From a checkpoint of a small transformer trained on Wikipedia: vocabulary 8192.
Each number is 128 + 24 x the weight over its row's rms, rounded and kept within 0 to 255. Layers, rows and columns count from 0. Numbers have three digits each. The size before them is the row's rms in percent of the matrix's.

# down: layer 8 MLP down (transposed), 2304x576, rms 0.0469, rows 1054-1122, columns 192-287
# up: layer 8 MLP up, 2304x576, rms 0.0501, rows 1055-1123, columns 192-287
down1054 095:134177116119158106115166090145122116101178093129137123126100141148109136123085131108146082150123140167138093122128117154150163162107121104134099112138090135138097119064140110163099140136145128140128100077107157144124149103117103115137163149173134131133145140163145126141161148111126128139
up1055 102:125134149143097121142134140119123088109088118111104074131157122132134109103149117155151115140112131128167138160137138121070090126129107114110124135150106153195179144151096142103094083124122085123133084169130133178166148121158074082122112166122109128092096115135105119170109108147117099103
down1055 106:155179102103108112162124114185144098124127111152109178130143140123132115097144135118141178104131130158189138152144116183128141193121124166133136117141107080136122119155122140118127172132140089138184122108129133111126094168109130129114144109139112151111130106111137103151096082176131145124
up1056 101:127139075119140152140098129146151148152084131143105087114113119151173141143171139156164116116140134157127129159149133145138126093147119126119098139138118150137124164105105117178163125109086141110132124134136119091122159120164127152148119142130127142109110146142171139107155163107079094153
down1056 097:138127096139111163153106089170197176132150114117143142086092117118152140084120111139117139145140131125198161134123109120128124120110116121155074112125100126125102074133083159150111122144134148134117110158159128142092107133177137132128108100097114159134142165114171158124154148085126134186
up1057 098:121115153157125103161099102169124107131154100147181143135123109148139129136148103169134145120119150141157124097156105156119095141113146138141136114178097077108082129135134107106110131143121169105137161133108131165133139117087133078117098116156142129117129115120077156118156103113139120122
down1057 098:152068122114137134154086114146151122127139138145136114126145084160095160150131161180126117082134139123159093103114110096102109124137125156145090126139110118182132147135135108103140168141170118133139144088078114097076156137107119137158124095115138100178154118141106115135100143111127143100
up1058 105:126146122127135132142144119168137116116115106123125152116118134114120125109162129126107136144129129096163109129165141129111142136147119113077165132115085169109124106115153070134123129109114168108097117149107090085115135178144112111136114135117118104156126126200150160110135133101131151140
down1058 106:143131136053139121159101123162134105076119160123142142132151165148114136127125152115116116182122136102134094091145130160147149110129115123124104130153131112141139166138125139110153143139124136136143125090123108111126121131120113131123131153131108128136127090120127144128134163145125165104
up1059 100:172101085079125135142106148118105105112102155123165135096146147138096130118128150199140130144126138148128120131126145154101126152163149095117136146122112128126132180093121131111146112054135163109111105112150130153121131135160144117130147146132117127087116128102124134110122154136091128122
down1059 097:133183115116109153165152107085140106116114141105158144159158149129162135137107119140134113125102143134149144154149171153161132170043160116107129095142139114096170099099157153144144161149083137112126178128115121143126115161176100104084123105136137167173091120125165141128103132151111094101
up1060 096:134151125107137111127122160145140122076113124137135116156119155159151096139137099138124189160125138096156137109133115092131089101153069166104065125147119156102195133155116130126104115136143139133124125124152134125123155128130160127141131085125144123129095106148099104142085158145120162187
down1060 093:135110111150119140126100132109114141140122080104144105100159126091087146135154137126115161117162193139101077139124105133091101162119080143198137115129116112157108115053160109152126151119120114116144143115140157115152160106125128107128115137082137100104131124099159153170137138115121106087
up1061 098:146114135087119109116137137153082095092164143108111118137159115164168133165148145118099116138087125121207135112146155161127132128139123102123114143128118146131141173083140081124121130092127117131082142131120136104140122149163099108130126185133124105127116131143117132099083121138087127108
down1061 097:125149105146098089125161112138121105174140146071127167138108119096150141135159119123123117151098116112145126164123130079140123140104126079074102113164133145110174115144171129153117129120146123119098101135145097113132092120139091130135144115130131113089179145133128125112181095116134093111
up1062 099:076105133094106101115147157120103153169160147070089071135137099153157109146129107097090136115151142140169114150144131141100121139106117171083121074129104127152144149108157127154162076119105102142141103181165128095138143109129110126126096109115140140142091104108108181146123121104160104124
down1062 092:171133135122138145112114113140148159084104101158121117107106153124147118121134142159166138118100095183087114103134139160149117136156116107133129132134109101117137128150100093128129143094124133112147150074122116158136127144125125142142145118136137101125119126154116070116136158154110133111
up1063 099:118129092136099145096097138089133106109091124081077123144126115137129147130135123144156131150136140173121129159191129135107130146142116140128118147138132106145109133107106129122153148115132141092130136152147148144151119177137103059120124149126112172154147173106093113073129165108132161171
down1063 102:147181112125114148149160142117155150129117108103099155121163114138106111129067179144097136137100090103107141101138127121100133166155071142133133097141093129121100148105143076119107170125144123161116111095108110155162134112100106146116171123170100082112137112146135111157101175178160142119
up1064 097:122108146131130130156104127123122131123104140120136112176144113142120098121142132132131147157132147085123133101124118129124168110199164157150092182104164132127145137109118119152132097060127132135094160165132134169085144139114168131120127154115174104040156129073139131132126126112101152152
down1064 092:142119161094118157136158132124171100112146129142161073110097091100092170138149128157149128145165134135109151132136108094136170114115140119135104165122110139099107145143160160118116099166110108162157172128124128139113148079107139122128147130144165148156181134114120124123145146123129147132
up1065 101:144129116128159130099144163104123114104123100132121127117119087124187126113111086141141116127105153119151108105165128116100188140170129130103084169131103119132149135131124115127137128128089170112150090142121099159119152166157120123108078104159118090121054147076150108142118120153087142127
down1065 090:145101083156125128111099165114136114140123082140102124174120163132151147140148181121129127133180125134112110143109165141105137157160146128146139120136131135120135109132112076108150107091129138090128134145133155110155155107124109127144137140154158175146132141117138135156132125094118107126
up1066 092:138169104111111120117133111166124115111151106131141067127137156154126085125139127143158148122108073155146167106161146117145094087131134118114114152144093120129113098114105122152138128129143136114145149170156157122123152111124155101095141111157103068128105139137144155138140139114112077149
down1066 088:140133118100110137140139132128111158090126175134116074154117124103141113181135080125136097161110109137077134104116138086182066146155117103153116137150111108127141121128132118131111121126139097120116098094106109116158135148121124153095107141134122105129100122141126143127163145155137123163
up1067 109:112141149117134115162134136145106165162112163150188127124146157127153109101103115120105128173172177162166154122098179129123096128127136097141103160130112125133084130117128121150147105104118135104114150139131094096100143145145076135131133120144158132091125169201147149161124118110105119098
down1067 108:133128132127117092134117115167091154154140125121120149118161119096141104099092151090134137148142163118102156122163104106153126145166138123162066135142176118111101175118140171107138166134141119130130134114134081114129071119108165111150088145123113113107095165167150173131153126093119151088
up1068 103:092108115130146156079082101119074147149133157121096123114134130153155121116110100140131140125149095129145091165145144142144127149119160157157103112129127132150131143139083114136160144112151167106134119116107131121117152138115141184094158176128141150132097094119146160121117128063173190129
down1068 103:139157114097143140156116125128149072107134141139127137133103099158111153101128167127081148115147131158099131096120158153155121098140111102115119137141088121151135141150099148107124148088133088160101152124106151152146134119088137104135107127095078103102150126111091135118148096162132099158
up1069 109:117175105115121132133091126105120093118119130111142095115141120175135127154136131136144111188131106144145112096090129157129166094116097132108144140085093105160101133091109102161111164160129130142140089105144130133137142183139196111072154131120157151110167143079139148105134099137127123168
down1069 108:121101165157096097110137142141135132141116154137130112125142144127101135138122145086133106191103119102106129125148127151138190117087104125095120145148113126143171101151134125082102138158169081114164143141123167153090167113136168107081117166112102151126155093116122140137124090167144110121
up1070 100:104142145171177124098134175121129146103192119129095096098120141130108120129091095143102159146134170141174150141139096160092181129133129116135121108104092125109144159136142114126100094155131116140086144096173135147143099134114122110062083139109135167149096114125120108108093136150139175111
down1070 103:098158107127100091123121095128105129140149160093159121141100097146100105124131137120159125102135142117109137150084151156166132151125121154170106099154197124085153116102119147149115110128136158115169104132095115127127122148120087154122125113141164136132153136184120117136146093148123137096
up1071 107:117119131127116154097105159073129138138187151124154121131086177173089119137151155163141138098110151168111124158146128129121133091137094154098135154147086143153118117067133147141118119105098134103149152125156075117128111180155183156097161101141163130144121101137146167087142117064078100114
down1071 103:166114116098160165086124138136114131151160072108140140152141105123163142117120125137131135117157116096136089144093112141124096143102087152113146140110104093094183123152176147131160175157130141115150122120142153132152131060137125137166097111123140138095130110111108093146142122109111134122
up1072 092:128117159091156140171150133123151094111069129149135080097182115128122175153142153133150108124148151087102181132126138185114121122155106116131087152101163106114133124078131096141064171088156158141075132155170150112125165109105101124100107108126113117067134131089099158128100138147135109133
down1072 087:139083107142098161131158137130155135121164106108148095124155110134097134093118102127125128152128104173107131097158156139149139115142095083126145143107155134139171125127146161123120139135143177095088131134101135118117068138173187154119145160141166106158151127161095102125100156143127141151
up1073 104:122123175135135118123118152117104098161088131084174115142120108102109172158121141115095166147100094111117124138133122144143195119166106114135128128095099132113157144135158120154141090081122144153111074142166111191134143131163126104115114123132128161096112114140135141153090115120150153130
down1073 102:119129132139119119104170154129170109122101146132153122154125142102113126145089120080112110127167102130158148100141114123107151119126149154185138143128130105092107142131151083110127123123122171158105109126140151119127110141116102149114154127101166165098104087102123112101140136165124129080
up1074 093:106099117141110114113118149075149112152151104111129082186158152123128111127130121093151120165120175122148114115194073095090162130124118130156110161150125133141127158134093107142122125137099134141124099142130109143082137172155156150120128125182108153125127120124124126110156123107119151062
down1074 091:130120107121161191114131120134161132129113148122141155113140137104145153121112122132136161146116098107074114093082121144145131128112097093122146147131151136144095111107114137146121169144117095107111139133159109138138179149091120164150112174121072115104123127161159169099087166136137112130
up1075 100:094159114123148144139100153128094092097125153150146103114105162135129122137087175087145164108121162109132089101120116111121150140095151126117151155109148099157145129183163128120134108099106151165128095127155087124116142151148151131116126171138162166146136112129142112135126122150127156136
down1075 099:100127126119156131127139158129132118103100107150124118114144116150097085145131157139110082122124137137071138084139134105116140158158166105102117128101203137100144139185122111116161107168092137145108153097162127153120121113140147147147140130147166079158162110105119123113130070154138153126
up1076 100:080114094144113100154148137108139101116125152105138147099138112159124170138156100145089114113135106146160153126122147150072114110162080114091100106092114172145139166129113131140121103110097126138140116091175127152129124146160165134154124138101160147114148126080187089073148139164092123127
down1076 099:127147150108106133143141130144130122125154141156146088128154107158136082101117124138132096061151124157126150126141144152134123091123126160175125154075060137118076135144115135135115125142161137167099128135173135097101121131104136167137108140141103153110099118138136110145167154129091125128
up1077 103:130127159161090101124114100153132151090164116107126122130110113120114096145143116141119139141094166127136172161124125135133088156135134124155126158118113108122135142111100132163085126097149104095117108164163135119147157154124129092076120083142142070121095173110142160141116089099104098113
down1077 098:105167122133126162138112100133085100118131144113114168105142162159093139149119110107132164155167100107165110172124162186156149159150131135152150130132124104132102150131139099119116190138149115114148146139125144118150134144079111118089184107102076089144152117100114152135120100111111130135
up1078 097:101116129145107149152144126112124081109123125147142090146128138136099176161159119155096126113107143199159177153130098110112165172117104129099134118072149123128109159077085071091129147131140133153112137115129097118134172117125124135127124157147104136121113130127160130141145094121150148115
down1078 098:124129175117133130104139163140115124129121163125141131163172110159104145132140121094126060123107149186138088111137136116134105146150134059123152120115110138091117155171138146120116124137153120124113192149151147121067122124113138148118162161125132137106152083135136129136121148111170108105
up1079 094:128136165122142149137141117126143115149139091101145107172153098146142161144128097124088129126114176110124144145115106154080136107143166129118145164097114121112186152111159112134145094114114136099124101147151110143113134098073145108098121155111156131119124133124125104116121163123129167143
down1079 098:124118148120125127103138147088091129078159125123164097153110118104172092148153081145155125160198107135148106097129100128138133159126140160138098100103131104104108114147146104127140101128123135113128157098118151106174144139141122112121097138136118131090152113107115101120147129152095136127
up1080 105:146142050122131126114152137092095150113160128140127136121165149160098150121141103112168138127100167143100098148135126109134149152122134136156137178130148137157159146130133108105103118152154068168097115152147092124121168139139108135123112121132145163120088098116105180127147179161118153127
down1080 105:157113096136145103132110114138107118128123080121134180150120128128118111105144160128149136139159091128115148097127126125105097145105116139131146134142135123102085095152090129100142156140148098161162156139107168167130133120111170135094109117105112109136059144121145111110117142112128110113
up1081 106:117086137104150095079110121119133142133124150108139121112090116129171128205169121127127134126126153120137126108124141118076127108138142138111058131102126165159129113093093095137127094119115073136124143132097132140139114203164157144082131149126170148148102127126106072089119137136122150116
down1081 105:123115147090144127169156141156112129132091098164137112124163118100096093111107161147134119089139122147123065109143140154147153107108163111132138135156116137117118123129114134149119130087132136117110124111127124140106128128160187103168126125100074107093139148116161142121123106174127106118
up1082 103:132144187151094149100157195133116136142135133105105078121110140122126120156131086144097139107130186108179136095127146129120131145153120125131087142141102082123094204117162113141071143087115142107116111144135131097126129157143095113139103095148141114110142099110158128138097158092098147138
down1082 104:167096158145156117104168169121160126134134143061114125103149128150105127122104140113133111135100168113130138148074124170140144128135115154156140130159107148159161155148097069140140106149113122153101109116130135106096112123124126142115143108125129093101112106126137105094113161119110134100
up1083 098:092135136142153138126156158176085080109088085128120102118138136146138130194128127133153117125139085118194089160135087139152133139121134147136139130157133090124152121145160137168123104125140152122130120102130126162122124163175086091098143145135131117099104127168110146158138124101099169129
down1083 100:128143182140082123146141095160168102144096080106174119090155129135146119069125142110164131129175104102134123117168121128171114105134089097166169095175146112148103154127126151134139131148126133121129155105152124124119149160150141133122113131129172127127090137136085161130130169127126108122
up1084 101:101139125137103096111154151130119161163090124125114131151110119105117132107118082153111147141149126107114113134121115112124125118141140164160131119103126104120130115119145070109131102083082124142137122131121120121160169079095151101103124100146138144117114159140135107130150150160149166140
down1084 099:137131126131106126104127125154142091161109116125153098168125135140121128101147117142151133102153116104165088148147131179153090105137100129168124050135141114085121114125175153146146134121138125132145159120137129083122061121078099126081152081131150172160145099138123129102097141153160149143
up1085 102:125145152132119099145071128086154084120109117105104105142141094099157096133172114120124128149116124102102088158143160143125153142171131123102133167160118122137127182130148143153144155110141104100090117138169122098138142103152134134127114129140146153150146101135128133140143156135103108136
down1085 101:060179098109156119126143143125170137134086107135148146138126112114121114095121124093145118152130104115128130133091132142103146133111125144075132123135124125133118104140148111167117121087199156169109144133121131115176111113114101123110135149119129123115127133176139135147162140126138121116
up1086 109:118143133132113131144105158145098130118161148159108111166158167084118097147130143105150187127132138110130101127154087146144168140135117145156150122172120091104119136105147131140140152145137129098149104131163098128152102199135108069133125108148138129148127149107133113089127130100137140100
down1086 109:134096113136112157137102098089121116172134106132088094108148094127137118113083151053140150074172130136128103142126093136150117154126134096194139139086108124122101128151151125116107127117094152139125130163091170141159137139129109169114144135127138096115105121146116113149156124130124100169
up1087 103:153137130123118099136132123084175106101175167116099125125116099136124108126142124120118137150143112107121097156126133131152149121127172130133139166138110153130111144100111084109130133119119119093130104127122151115151137137126178095160139133161170142097095145094096192119105109099108113141
down1087 101:137098114135130160143142134093153127138126095169121087126101129145167142127149193158107131144126134145117112139102109126119114120146167103125113182138108146134131148138115097103106108147134127145147141102151106166119137092086102123129138102132090096135146112101094127132113138178111103163
up1088 099:122159131101136125124079137150114098097161147127140115105152136141149143152170147154123138123179153160131109130148134113111136089133159120092096144125117107138177163083091117165095143122149138138090102154179142119099100139132149139147120116141092146087100129129121099104155095090120106099
down1088 092:131165121124145119161099156152142135131154120126127106140149118114150104109134160145129118135139156158120134177122129078118113126139096106171080135123153156160082098140099153128163144157164127146168148117110139114126099102160114179099145126155132141143109137169104132120140166154136110102
up1089 103:162181138116174145138121148147122080140156121120152114142132168117138135136132112120169155145130105121157121118133118113124060120111114126134146171165092093162150132128125159175104121105152132168111135110143083151089156132130122132111120127150147122151142121121106164119156142142103113128
down1089 103:118168179103142142123103131121141215098126106152118147164096190127175145133146104110104106134107102140118132122170182147122132150121090120120138099115112125126142127144110115121165111114161123110152132127179110154156145115107133182148140079119172100089068133108153168109093127096132146135
up1090 092:107090139131147116139104148131146111121130152116114091100184118153138099108143099141128119123169156148116125173175117130118116109135100135147141118108150156166106120140131158100154120137139126160137142088148112135127149102136122094105139115148086112137104107119133126164154123115141110139
down1090 092:143142165094088136158109126151086126126112139110146099145115133156100116159096176151163101130137130142111165150164115163123142118149086085143102117108143077064142121101106119143119140139103130113115143159083121134116111111095100164149129106123107120130132107112135108143136114141124102143
up1091 101:147132172153122151118148133111140123169128069149126076153096124095110145090129113111108155096131123102147130158127096110143142132125146174153117126125119142163113135106168102091105132122136150145127114124121119130147149126142113154097136135181122119107099138135123133109173069145087159113
down1091 102:131181154141126109098165171149083150114100111126092105113114104131124094160122097166169173098144112143154109164106135141130133111131109127136122132125147099128106144146111121137115123094144126162112137164085111158129118131134104126150146140110124091118122099168123129170166171122178100134
up1092 102:153169116162150152145120155095142129102104161144107116129117110104140115122131100141131160115116135164096141155128086174090135091159120128130095104128087136161142087097133098125143147138161139140083122148136099118122117185150136138106120148134161140152107124128165207100132126134142128126
down1092 103:168070162154126154139153108132112109128127106105136143080126117096134135102086127128103105138107139092148118100150146140194138104136118097186113089099124126137123093132146152146133117122156131110121088144146159088158127086139108132118141132113081135116140126155087136149114132143127119116
up1093 105:121133115117128125159133170128122144160141130121156152196127136171118155158106143112117136123118123164099167119175116118114118106139095128111131119120094150095154178105136136166157128138153084141106103156143134120132122183106098166141153107081107095115136135117162127128146120110104127143
down1093 107:143123115129105133119139152133158166111107140170129127097107146131115131157099137156129102128116133203178126131130134079165142132086136147131105107112116147126097121118138134129189096169081138136133089126105096160154139136140105150115131206085118101160079160164102110160150169133119142172
up1094 094:117148112142120148130136147159156144143168160066145151103172120136133122145132102130091127135125155167111098154149121115120123085143126110110105106113145115166114138089173130147105124085094106122188129160151121168126159110111111111114104117128126151115137144114111189135140158121133145110
down1094 094:123072105116101169143121113153143160105112114111142143115118099143093124135129094118083140079111126101099134116101113169121125147119128138148107106108116132114094132157114110113133113109103112115093101132137116167141110135120148146180117162123142103127115161174087137106169154178128124110
up1095 099:172120145117153131115118142128139133168147145116150097124119143132133107129132119161171110132119111160133130130143104135081158154136104156105169129163091139165138158157125123099155075101109136130157126135155158141186079128121117136100127157154120115099140171089160161113123138130091134104
down1095 098:146151113149116146105166093102138156177155134118156154103106099110132130148155101161154160141137115116191132122153095138174147150125104109141134116155127121176154121158073148112129119103127123140152090140094150129162100138115101127181108130106107096093144129130116141162134193156083128143
up1096 091:111117094086111124147122139091088111155141152115169142100105133151128110151120119144116167105103095164159147137100114130140104083119132131157098110125126165103110141135162132098135116143168102150107153138111143145161131131106189141162148094103138129119118143106128150100128130154106143096
down1096 086:126158121175155102113119112175204109107130130161104109126135080120103148120131126086121098163139173068109104129120112090137159142110079088137141119155108103140175151107130108109150127125077154128149079126147117096091142131160080111080129164159102076146155134110076082115116134113144130146
up1097 095:090128114106165086121103138130123110127164143107132125173148154129127106119099127144125144133130119107160145093134141149130144115123100142098104128115111133123154157104110132206126103113161123151157107133153113199132147129130144129095139139155125143129126144090158139119138134126139140135
down1097 094:113157124133094109135159124087105170107145151143151159081095150128128074130129092122156133163112121126142176095141188150104094127118117132123151173148118139136121113132130111152157115120099133096093118115106122139117108122140166084135110139137133117119124072127140111122154084144094141153
up1098 102:113114134139107117114094120111150109134138116127164123113120127158121150156135155104155171138106120184096113172131152191125163137130136133140133118148130157163130136106075066143105098107135129120145156175144092121132128162110096171090125134126113138094144132114114103109135136123122159059
down1098 105:141083114160142187149157108140170187108132134119192089120114117113063127083122149083170154138111123164102164109134131144122120146103102129144135129115117110139107140130145129142145131160113135141129192106133136150096118158139123116146179109086126131108139135166129091127108144132115102138
up1099 094:130105141138131150109118124122136081119150105177124121122064100116125100119089079156164125147148182143118076131145108137113119132149131155137114150112128115112145168167134129109134118146131106105132156127096147141165134146119137092129102105137113132129147139142121112098105107132100114117
down1099 096:088135125116144115171150123094102140152103145148119154109135101127173139161164163107132139166114154100154174133105136152140122114152129123125114146155116145091120072146119158158166129146105102124153086153129097126151173151167168108133123123116144154140132124121119118111131165148133143169
up1100 096:110065117128123126144108117126115126156165153140115106135118119122153132150119140163146136110107147123125093138159167132123126103106128194143164142156135141158119152142127090163151149077104097121120160176134087129165152167118145135149089125164095111063111115120139159098178144104118088138
down1100 099:119073105095117115121142155149155107132119094134134158134111141102103120152134133123079120162106085131137146127137137132125135141131107114107087116109155164133137098105136149101158120124140091118119105159152112144123116121107149141137164128095107116122146131135141128131079116083117121111
up1101 093:133091123140127147134148109102129135110100106113116158149121114117106121089128165123108139159099131158134141121131120096122119127106073147138145123138136098122136131140129134112128087097117096115154174143125119140109128124148159133113107102125105109126130128121113098074142121131120159119
down1101 088:135122152160108105156148086113164134132134119159123148116165117110140107127143115079155076144105141127097143108125109144177140203080119118130141126129119134134091120160159137134129137162143089117132123122151123116126148127122144115140132144083136121142119121150085111105137126128163155148
up1102 103:151116157078148126183126127153136131159164124135116125142123079143108144141146124114082126114137121103125132121153111134108165143146103130130091146143110135108148122133122081114128061149109113144112113112094118133120150105156116172119129125132116113089146125109090093118148122086068153096
down1102 104:105132134102123125121102122136139132100149106151119107134102126167129128131104130147155091135144149129110120123121143093089133147105133147077051125141110124114127121127137124131093140160119118150133135115092142166124103114143145155112108123147127133137131155133135099109131147108077113140
up1103 098:122145155162146094165161145108142175078157132105135116086169129142077146167131141106147127139107098169133148112121122118092150132144088117127121103120110154098119121123103128117130095110152117122105115159130119140119144171153171144140113122122167103105132132138156129127151100133132164112
down1103 099:108144142095085108130140132152126096148133136159116080146141123173091132095109126054126136110123114087151136097141119167152164151113141115112096042169099121082125096112138134163123099107097129129129136142158132118084166154131130136074151136115100138087107100141110144114132158157175165134
up1104 096:073116117159137119107168099104129092121137115166147089139137126138169110114129120152178171128141110154130107147161090163120107100094086095126119154136105144141178162143140124127125112117115138121123132177148089197119156129129123126119135114144130134077124118141100094123153111188118102150
down1104 098:109091120143133106117180130127133162127112144102168101090147152135123112150139089130162079145152141163102173163142114173139125106135123103164109157099163153124163128164120119121088113146140141121125082147108109103178135102157165135131125115116150114118137116159114097105127134097145140157
up1105 093:129130132145126157129126118120134087082111122040115077115103129154126141128149107149124125109117147152124066129144098130090120104152170113193150139129095103131132156125108113184139094120109113114093117147121124125150149166134138129153090126126143155100121139116142148133106134117123158164
down1105 095:139092124119113147142158126154123114118070132161128098150115132116129118120130128129132120162141098142157179171145103094128115101103123102132096102074121127160153076162184159100127122134111102161115122157136162096126106052095125141111100128097115132139145136144120115136132143171111098115
up1106 113:122113118132164141115119146093131107077167148151125101160135138135136119140114169120127133136127103099125075107159124143110099167178115118121148146149122123135169152096123111173153091119103165122092138171123127156161115143139112113143145134129116157135142094137094110151097136105106128124
down1106 114:135129128084117181136075124160139146103115095137152173093085123153073117136108155136107123129123113114124102167103144100159114166146139153105113116124112112130142135085132132152124135109103126149136139146122097108109109149130090127156163136133097104134129149118122112118090160125119106097
up1107 100:142151135101118106151095121141140090112108128132119130105124093176112126102156107117151136091088089134166121198166173129161110128137098135105107134112078119133102116099118135138135150099087151105142134144135104133142121169139186160144143112155117145089117161084142153100145121090117069101
down1107 098:119120141143104150154123188131141166138111151150120131105151102134162095102124147108120150167144119141105118116135128113148128159137160129120127114124142095116132135084134082102101170169129129118090158116126144110173136140108146108118156145099107155103115125161093117096107104082179120130
up1108 093:131153153092185151120130162129105130098118114115132108142138135174130109134134164143138120183103129116151127114108136135084144090142105153129107146132138160099136138114102080155115123099084111148090118138183078120175128154163079095158085141160114169167104167142113101137154147125100133112
down1108 088:126103114095127104146110149107135099176125123116114115095101086108136156107118129086128100086160146136126154097149156075164182137106128133151154137102127142162068112115122156092144151148174136125168098097117124140101143061068154131088140134137097105153132139141137113146110107155122116128
up1109 100:137084097099122159147136128125081072057189134134165109074144123121133112120142125142156158134128102156141096146170107146096186113121133185073104117160143101179120131083177112133097167133141127133150143152181100145120151092123131108156082116136124155155123153115098131107181164132128106111
down1109 099:103156109129135172112154167088120125100174136196117110107090103156087096141131125111131138126062065132154122134135170108152159117097146137106146136059076161114106112126189116098141128105133157117101119154160148106111148135090136127107115105153135094107139075115131152130138086136123077141
up1110 113:088131091114126136086061048135102125111099112077089127153115097159161102123145095119105130109131155124126117144158126153127078159116116122121129126115140106139143119153131132126119131102123157081137155128121129129141130137121153144127094127127150132161120162104110117097119124140141119086
down1110 115:113141119114144077148108154141070101094117095213134164170158121104143089140157095108094112109122124142118152131131111134101130157143122108133112110080147120192166098145119153131161109100131131133123122149108134124135141123117107118134135144144102127134110176137120150132139094120160183123
up1111 102:136153121159148092138098101101162131144107140108120130149137126162140123128153087146131120143152186127107144127078162122115103122105102136114102162121129148113122120090141128112109118133155113105134135104107127146153182155127109134120127173138140149135164113129123118152172132119116113098
down1111 105:097098100137132092110121121131120133081128137129084118121171132137081124107132163118147127163113105129123177124106156137116095109151083142138138161117117128146085116152165106122114104168156141161120115123142147111149123126121143112196137151147074121117136130093139138120169102145171134149
up1112 102:126126104141081110142067132090135139089152147133099110152092133166166126110157115137131160099149123117074113129126133164132085111131109122130136156100134125187171169142116122222117132133116099116183099121143084114138134133144154138119100106117153160127119108070120146145109104152113117122
down1112 103:128112128150129089119124162130128084095099099072134111135151150150131128115149093146166135150122144125155108162129107134132130154145124125150126144112150143158118125079129079173159168147122112132129153120103106124154087169113126179105137075126132116146153112142126127118100051158154154144
up1113 098:099110123152133117086090085066154119144165119120159099124134143112137149137110095183125165103154161164149149121151101142082158089134126128112124146134125151120160137128119134140161111110100155141099102137126121117147168172109081105156094088156140129145132122130123143129100138139120120104
down1113 097:089109172116182121144160143127077085132142132138103119122151201134107128130130163119113100108125139142110158098081137082117128125137153105099099126119163141122122139083143117142101137162121134138112131115154120155157106130148141146140101113108153157124111141166083132052147108118101135161
up1114 091:088100123143190149135139161084163126125157189094130105090132146155125090129134131119156151108097160170118101185148134126138099127128133146128144128120129186161136100140122111134114122108154133133091106112102077120142093129126142083159125107155150150087119140171152159099141110110133114100
down1114 088:100094112095169191096155153161133149073137140130111104143125167129125118083091101134130136147165123144114107142101074103093122132155131153143136168102179126111165122137180102132114145167152138127152132175148141132076138131114141183101131157075067152109111173108099157112135135048158117094
up1115 097:137132137114132136132119140131165117169090125145115117164132143181121119138146122140137167135127134126138155104125138151120169118141126142167170142164075161189174128109105099141149126139126141142119101142127122176141140168145120167145136142165105186138135115115166164172113090129084119120
down1115 094:122101137159165145115132184150119121122134125155110133147110143120150129129122097114136140122104141156147182130117105147126149159157121113143138115112158136102131142142097155068110148114127125126100108129114116160157128132168148111171121182127117134104102101146135171103129070111135124132
up1116 106:145109163098149142128116155151156099132114126126071106121157098148128094143104122183189142157128150113135183165138104149116119142125122110121118127145094171096119126136173096159164088145134159098120132175153088140112166172136138100147147143182157140121082123098140091137099138100100139147
down1116 108:096146151153108117131171168118178144139119114132123148139157100121172123111135096112131119100136117148098140143096127121155167142076128128118114128124140140156132081116115108106135152123111155145150090126130103167128065147143106128141114104145106131104113122143125144146136111096172093131
up1117 109:149116164089148131140129153109143121102135134079172157085148155135131134178130104134147155149116118111157127144105120105135159146089086142100081135177141124145110151101141116114108123094147114161118115167151102120111124172150175119097112139105113166076140103138136108093107117151123168144
down1117 111:068119092090112136144161095136132124134136146128089142058131115104113162109142157113130105139104121116090170123114122081110102071097101142146155113124079133128143141129144107101157153207120134158152154138143160085128121128140139115111101134112150118129144136135125139156073122107134152152
up1118 093:116108119100192095109142126110125145112149106146094126121102126096158083094112133113146136143125153127116141105139137159104118105156103161152172115114112105126135103122093096146117108116092145120089135127098083119184132151115126119127119126154173132154130111163127113081107139159111131105
down1118 095:103148120087127141127139138136134133146101090124135132126123149153104116106121120127120070098101123118185099081151105111126127143176138138157145119132103090130097107141155093156088157122115130167119187124135141127147106165136096131139144147139161111116110129125132096113144139101143060146
up1119 105:112115132109098150129124116139141126115184087157121154132127116158172159165136116134149165150099129156125136133175087197116143100100130106110107137126173134202128133093118076115134116159137113135134130148120137136137119145117126135116093140141136136113126142139110152107159141145094104115
down1119 109:101125098122068141148086147127120151093136086126110153140137111122130157124135178158083109131133091130152134125091144113107115108119141148106093154136168087104158156139148128103148105141103110144076117155158113180121143103151126095097174088116098094146114145152114161130192146105127111140
up1120 107:173085132105170093134123101159151179119171133146098145102106155072138117150173122120112103124115127096152161183147114117117193143152161095128114137135119118132170168138134132124142104088175135085138168140132140110156158100118131142116133165139143159131083111131084135096150113128144092099
down1120 102:136117166180093144142110140155110134110105111102111158130127150151111085137143130152150118110073148175115183133094153146101148147069086110139117118148122167132080117116138177164095121153148106109150161149120117141103111121128133126100149184141125172109149106131101106164113110087143122139
up1121 105:156153139137134139110116164104098135151129071103103102146097136113134097155131095106117117152141128162154125101131146141111151138169112145133097161144108113122149111142155144111130100150136154125138137146114125161118183097163166115139132097123121116136131126144113124104147092106110158138
down1121 105:130105121139139134141148128137103110133103107126119109146118135162123137132139137076079096172133094132129149138171176164176169126122138156149144141140169101143139129145113104145154131116134137158118118130104117155097140149128094145150096128179132126127145155126092091085095144095145114109
up1122 100:124142106156168135140065156148156079128117159135166131148146132118120122127113127131157169103129113133128120143128134154114109133105139116081119149112121135125163120153170158139100138133141104083113112152138120133133161126142149106113118096122139096127146126105118133107116146127097148117
down1122 103:134153123127123114147164132147127116144178137183134139127178161154139139088136128148147127154118130170109145130109146138138115119105140119083089124127144111098151104147131162123152117136140186153121179108116119125135121145142143161137088160125160099109121144144164128063153134134162138147
up1123 105:119185162144119117122143135116118129085089158111124112119154077136161099134164098125153131177114154123118153162132082133120120109137105104139129163142129160131103136142140084121110115096115158143143125113161119186176156095070104121108127176131107159119152122122143148079150172123120130125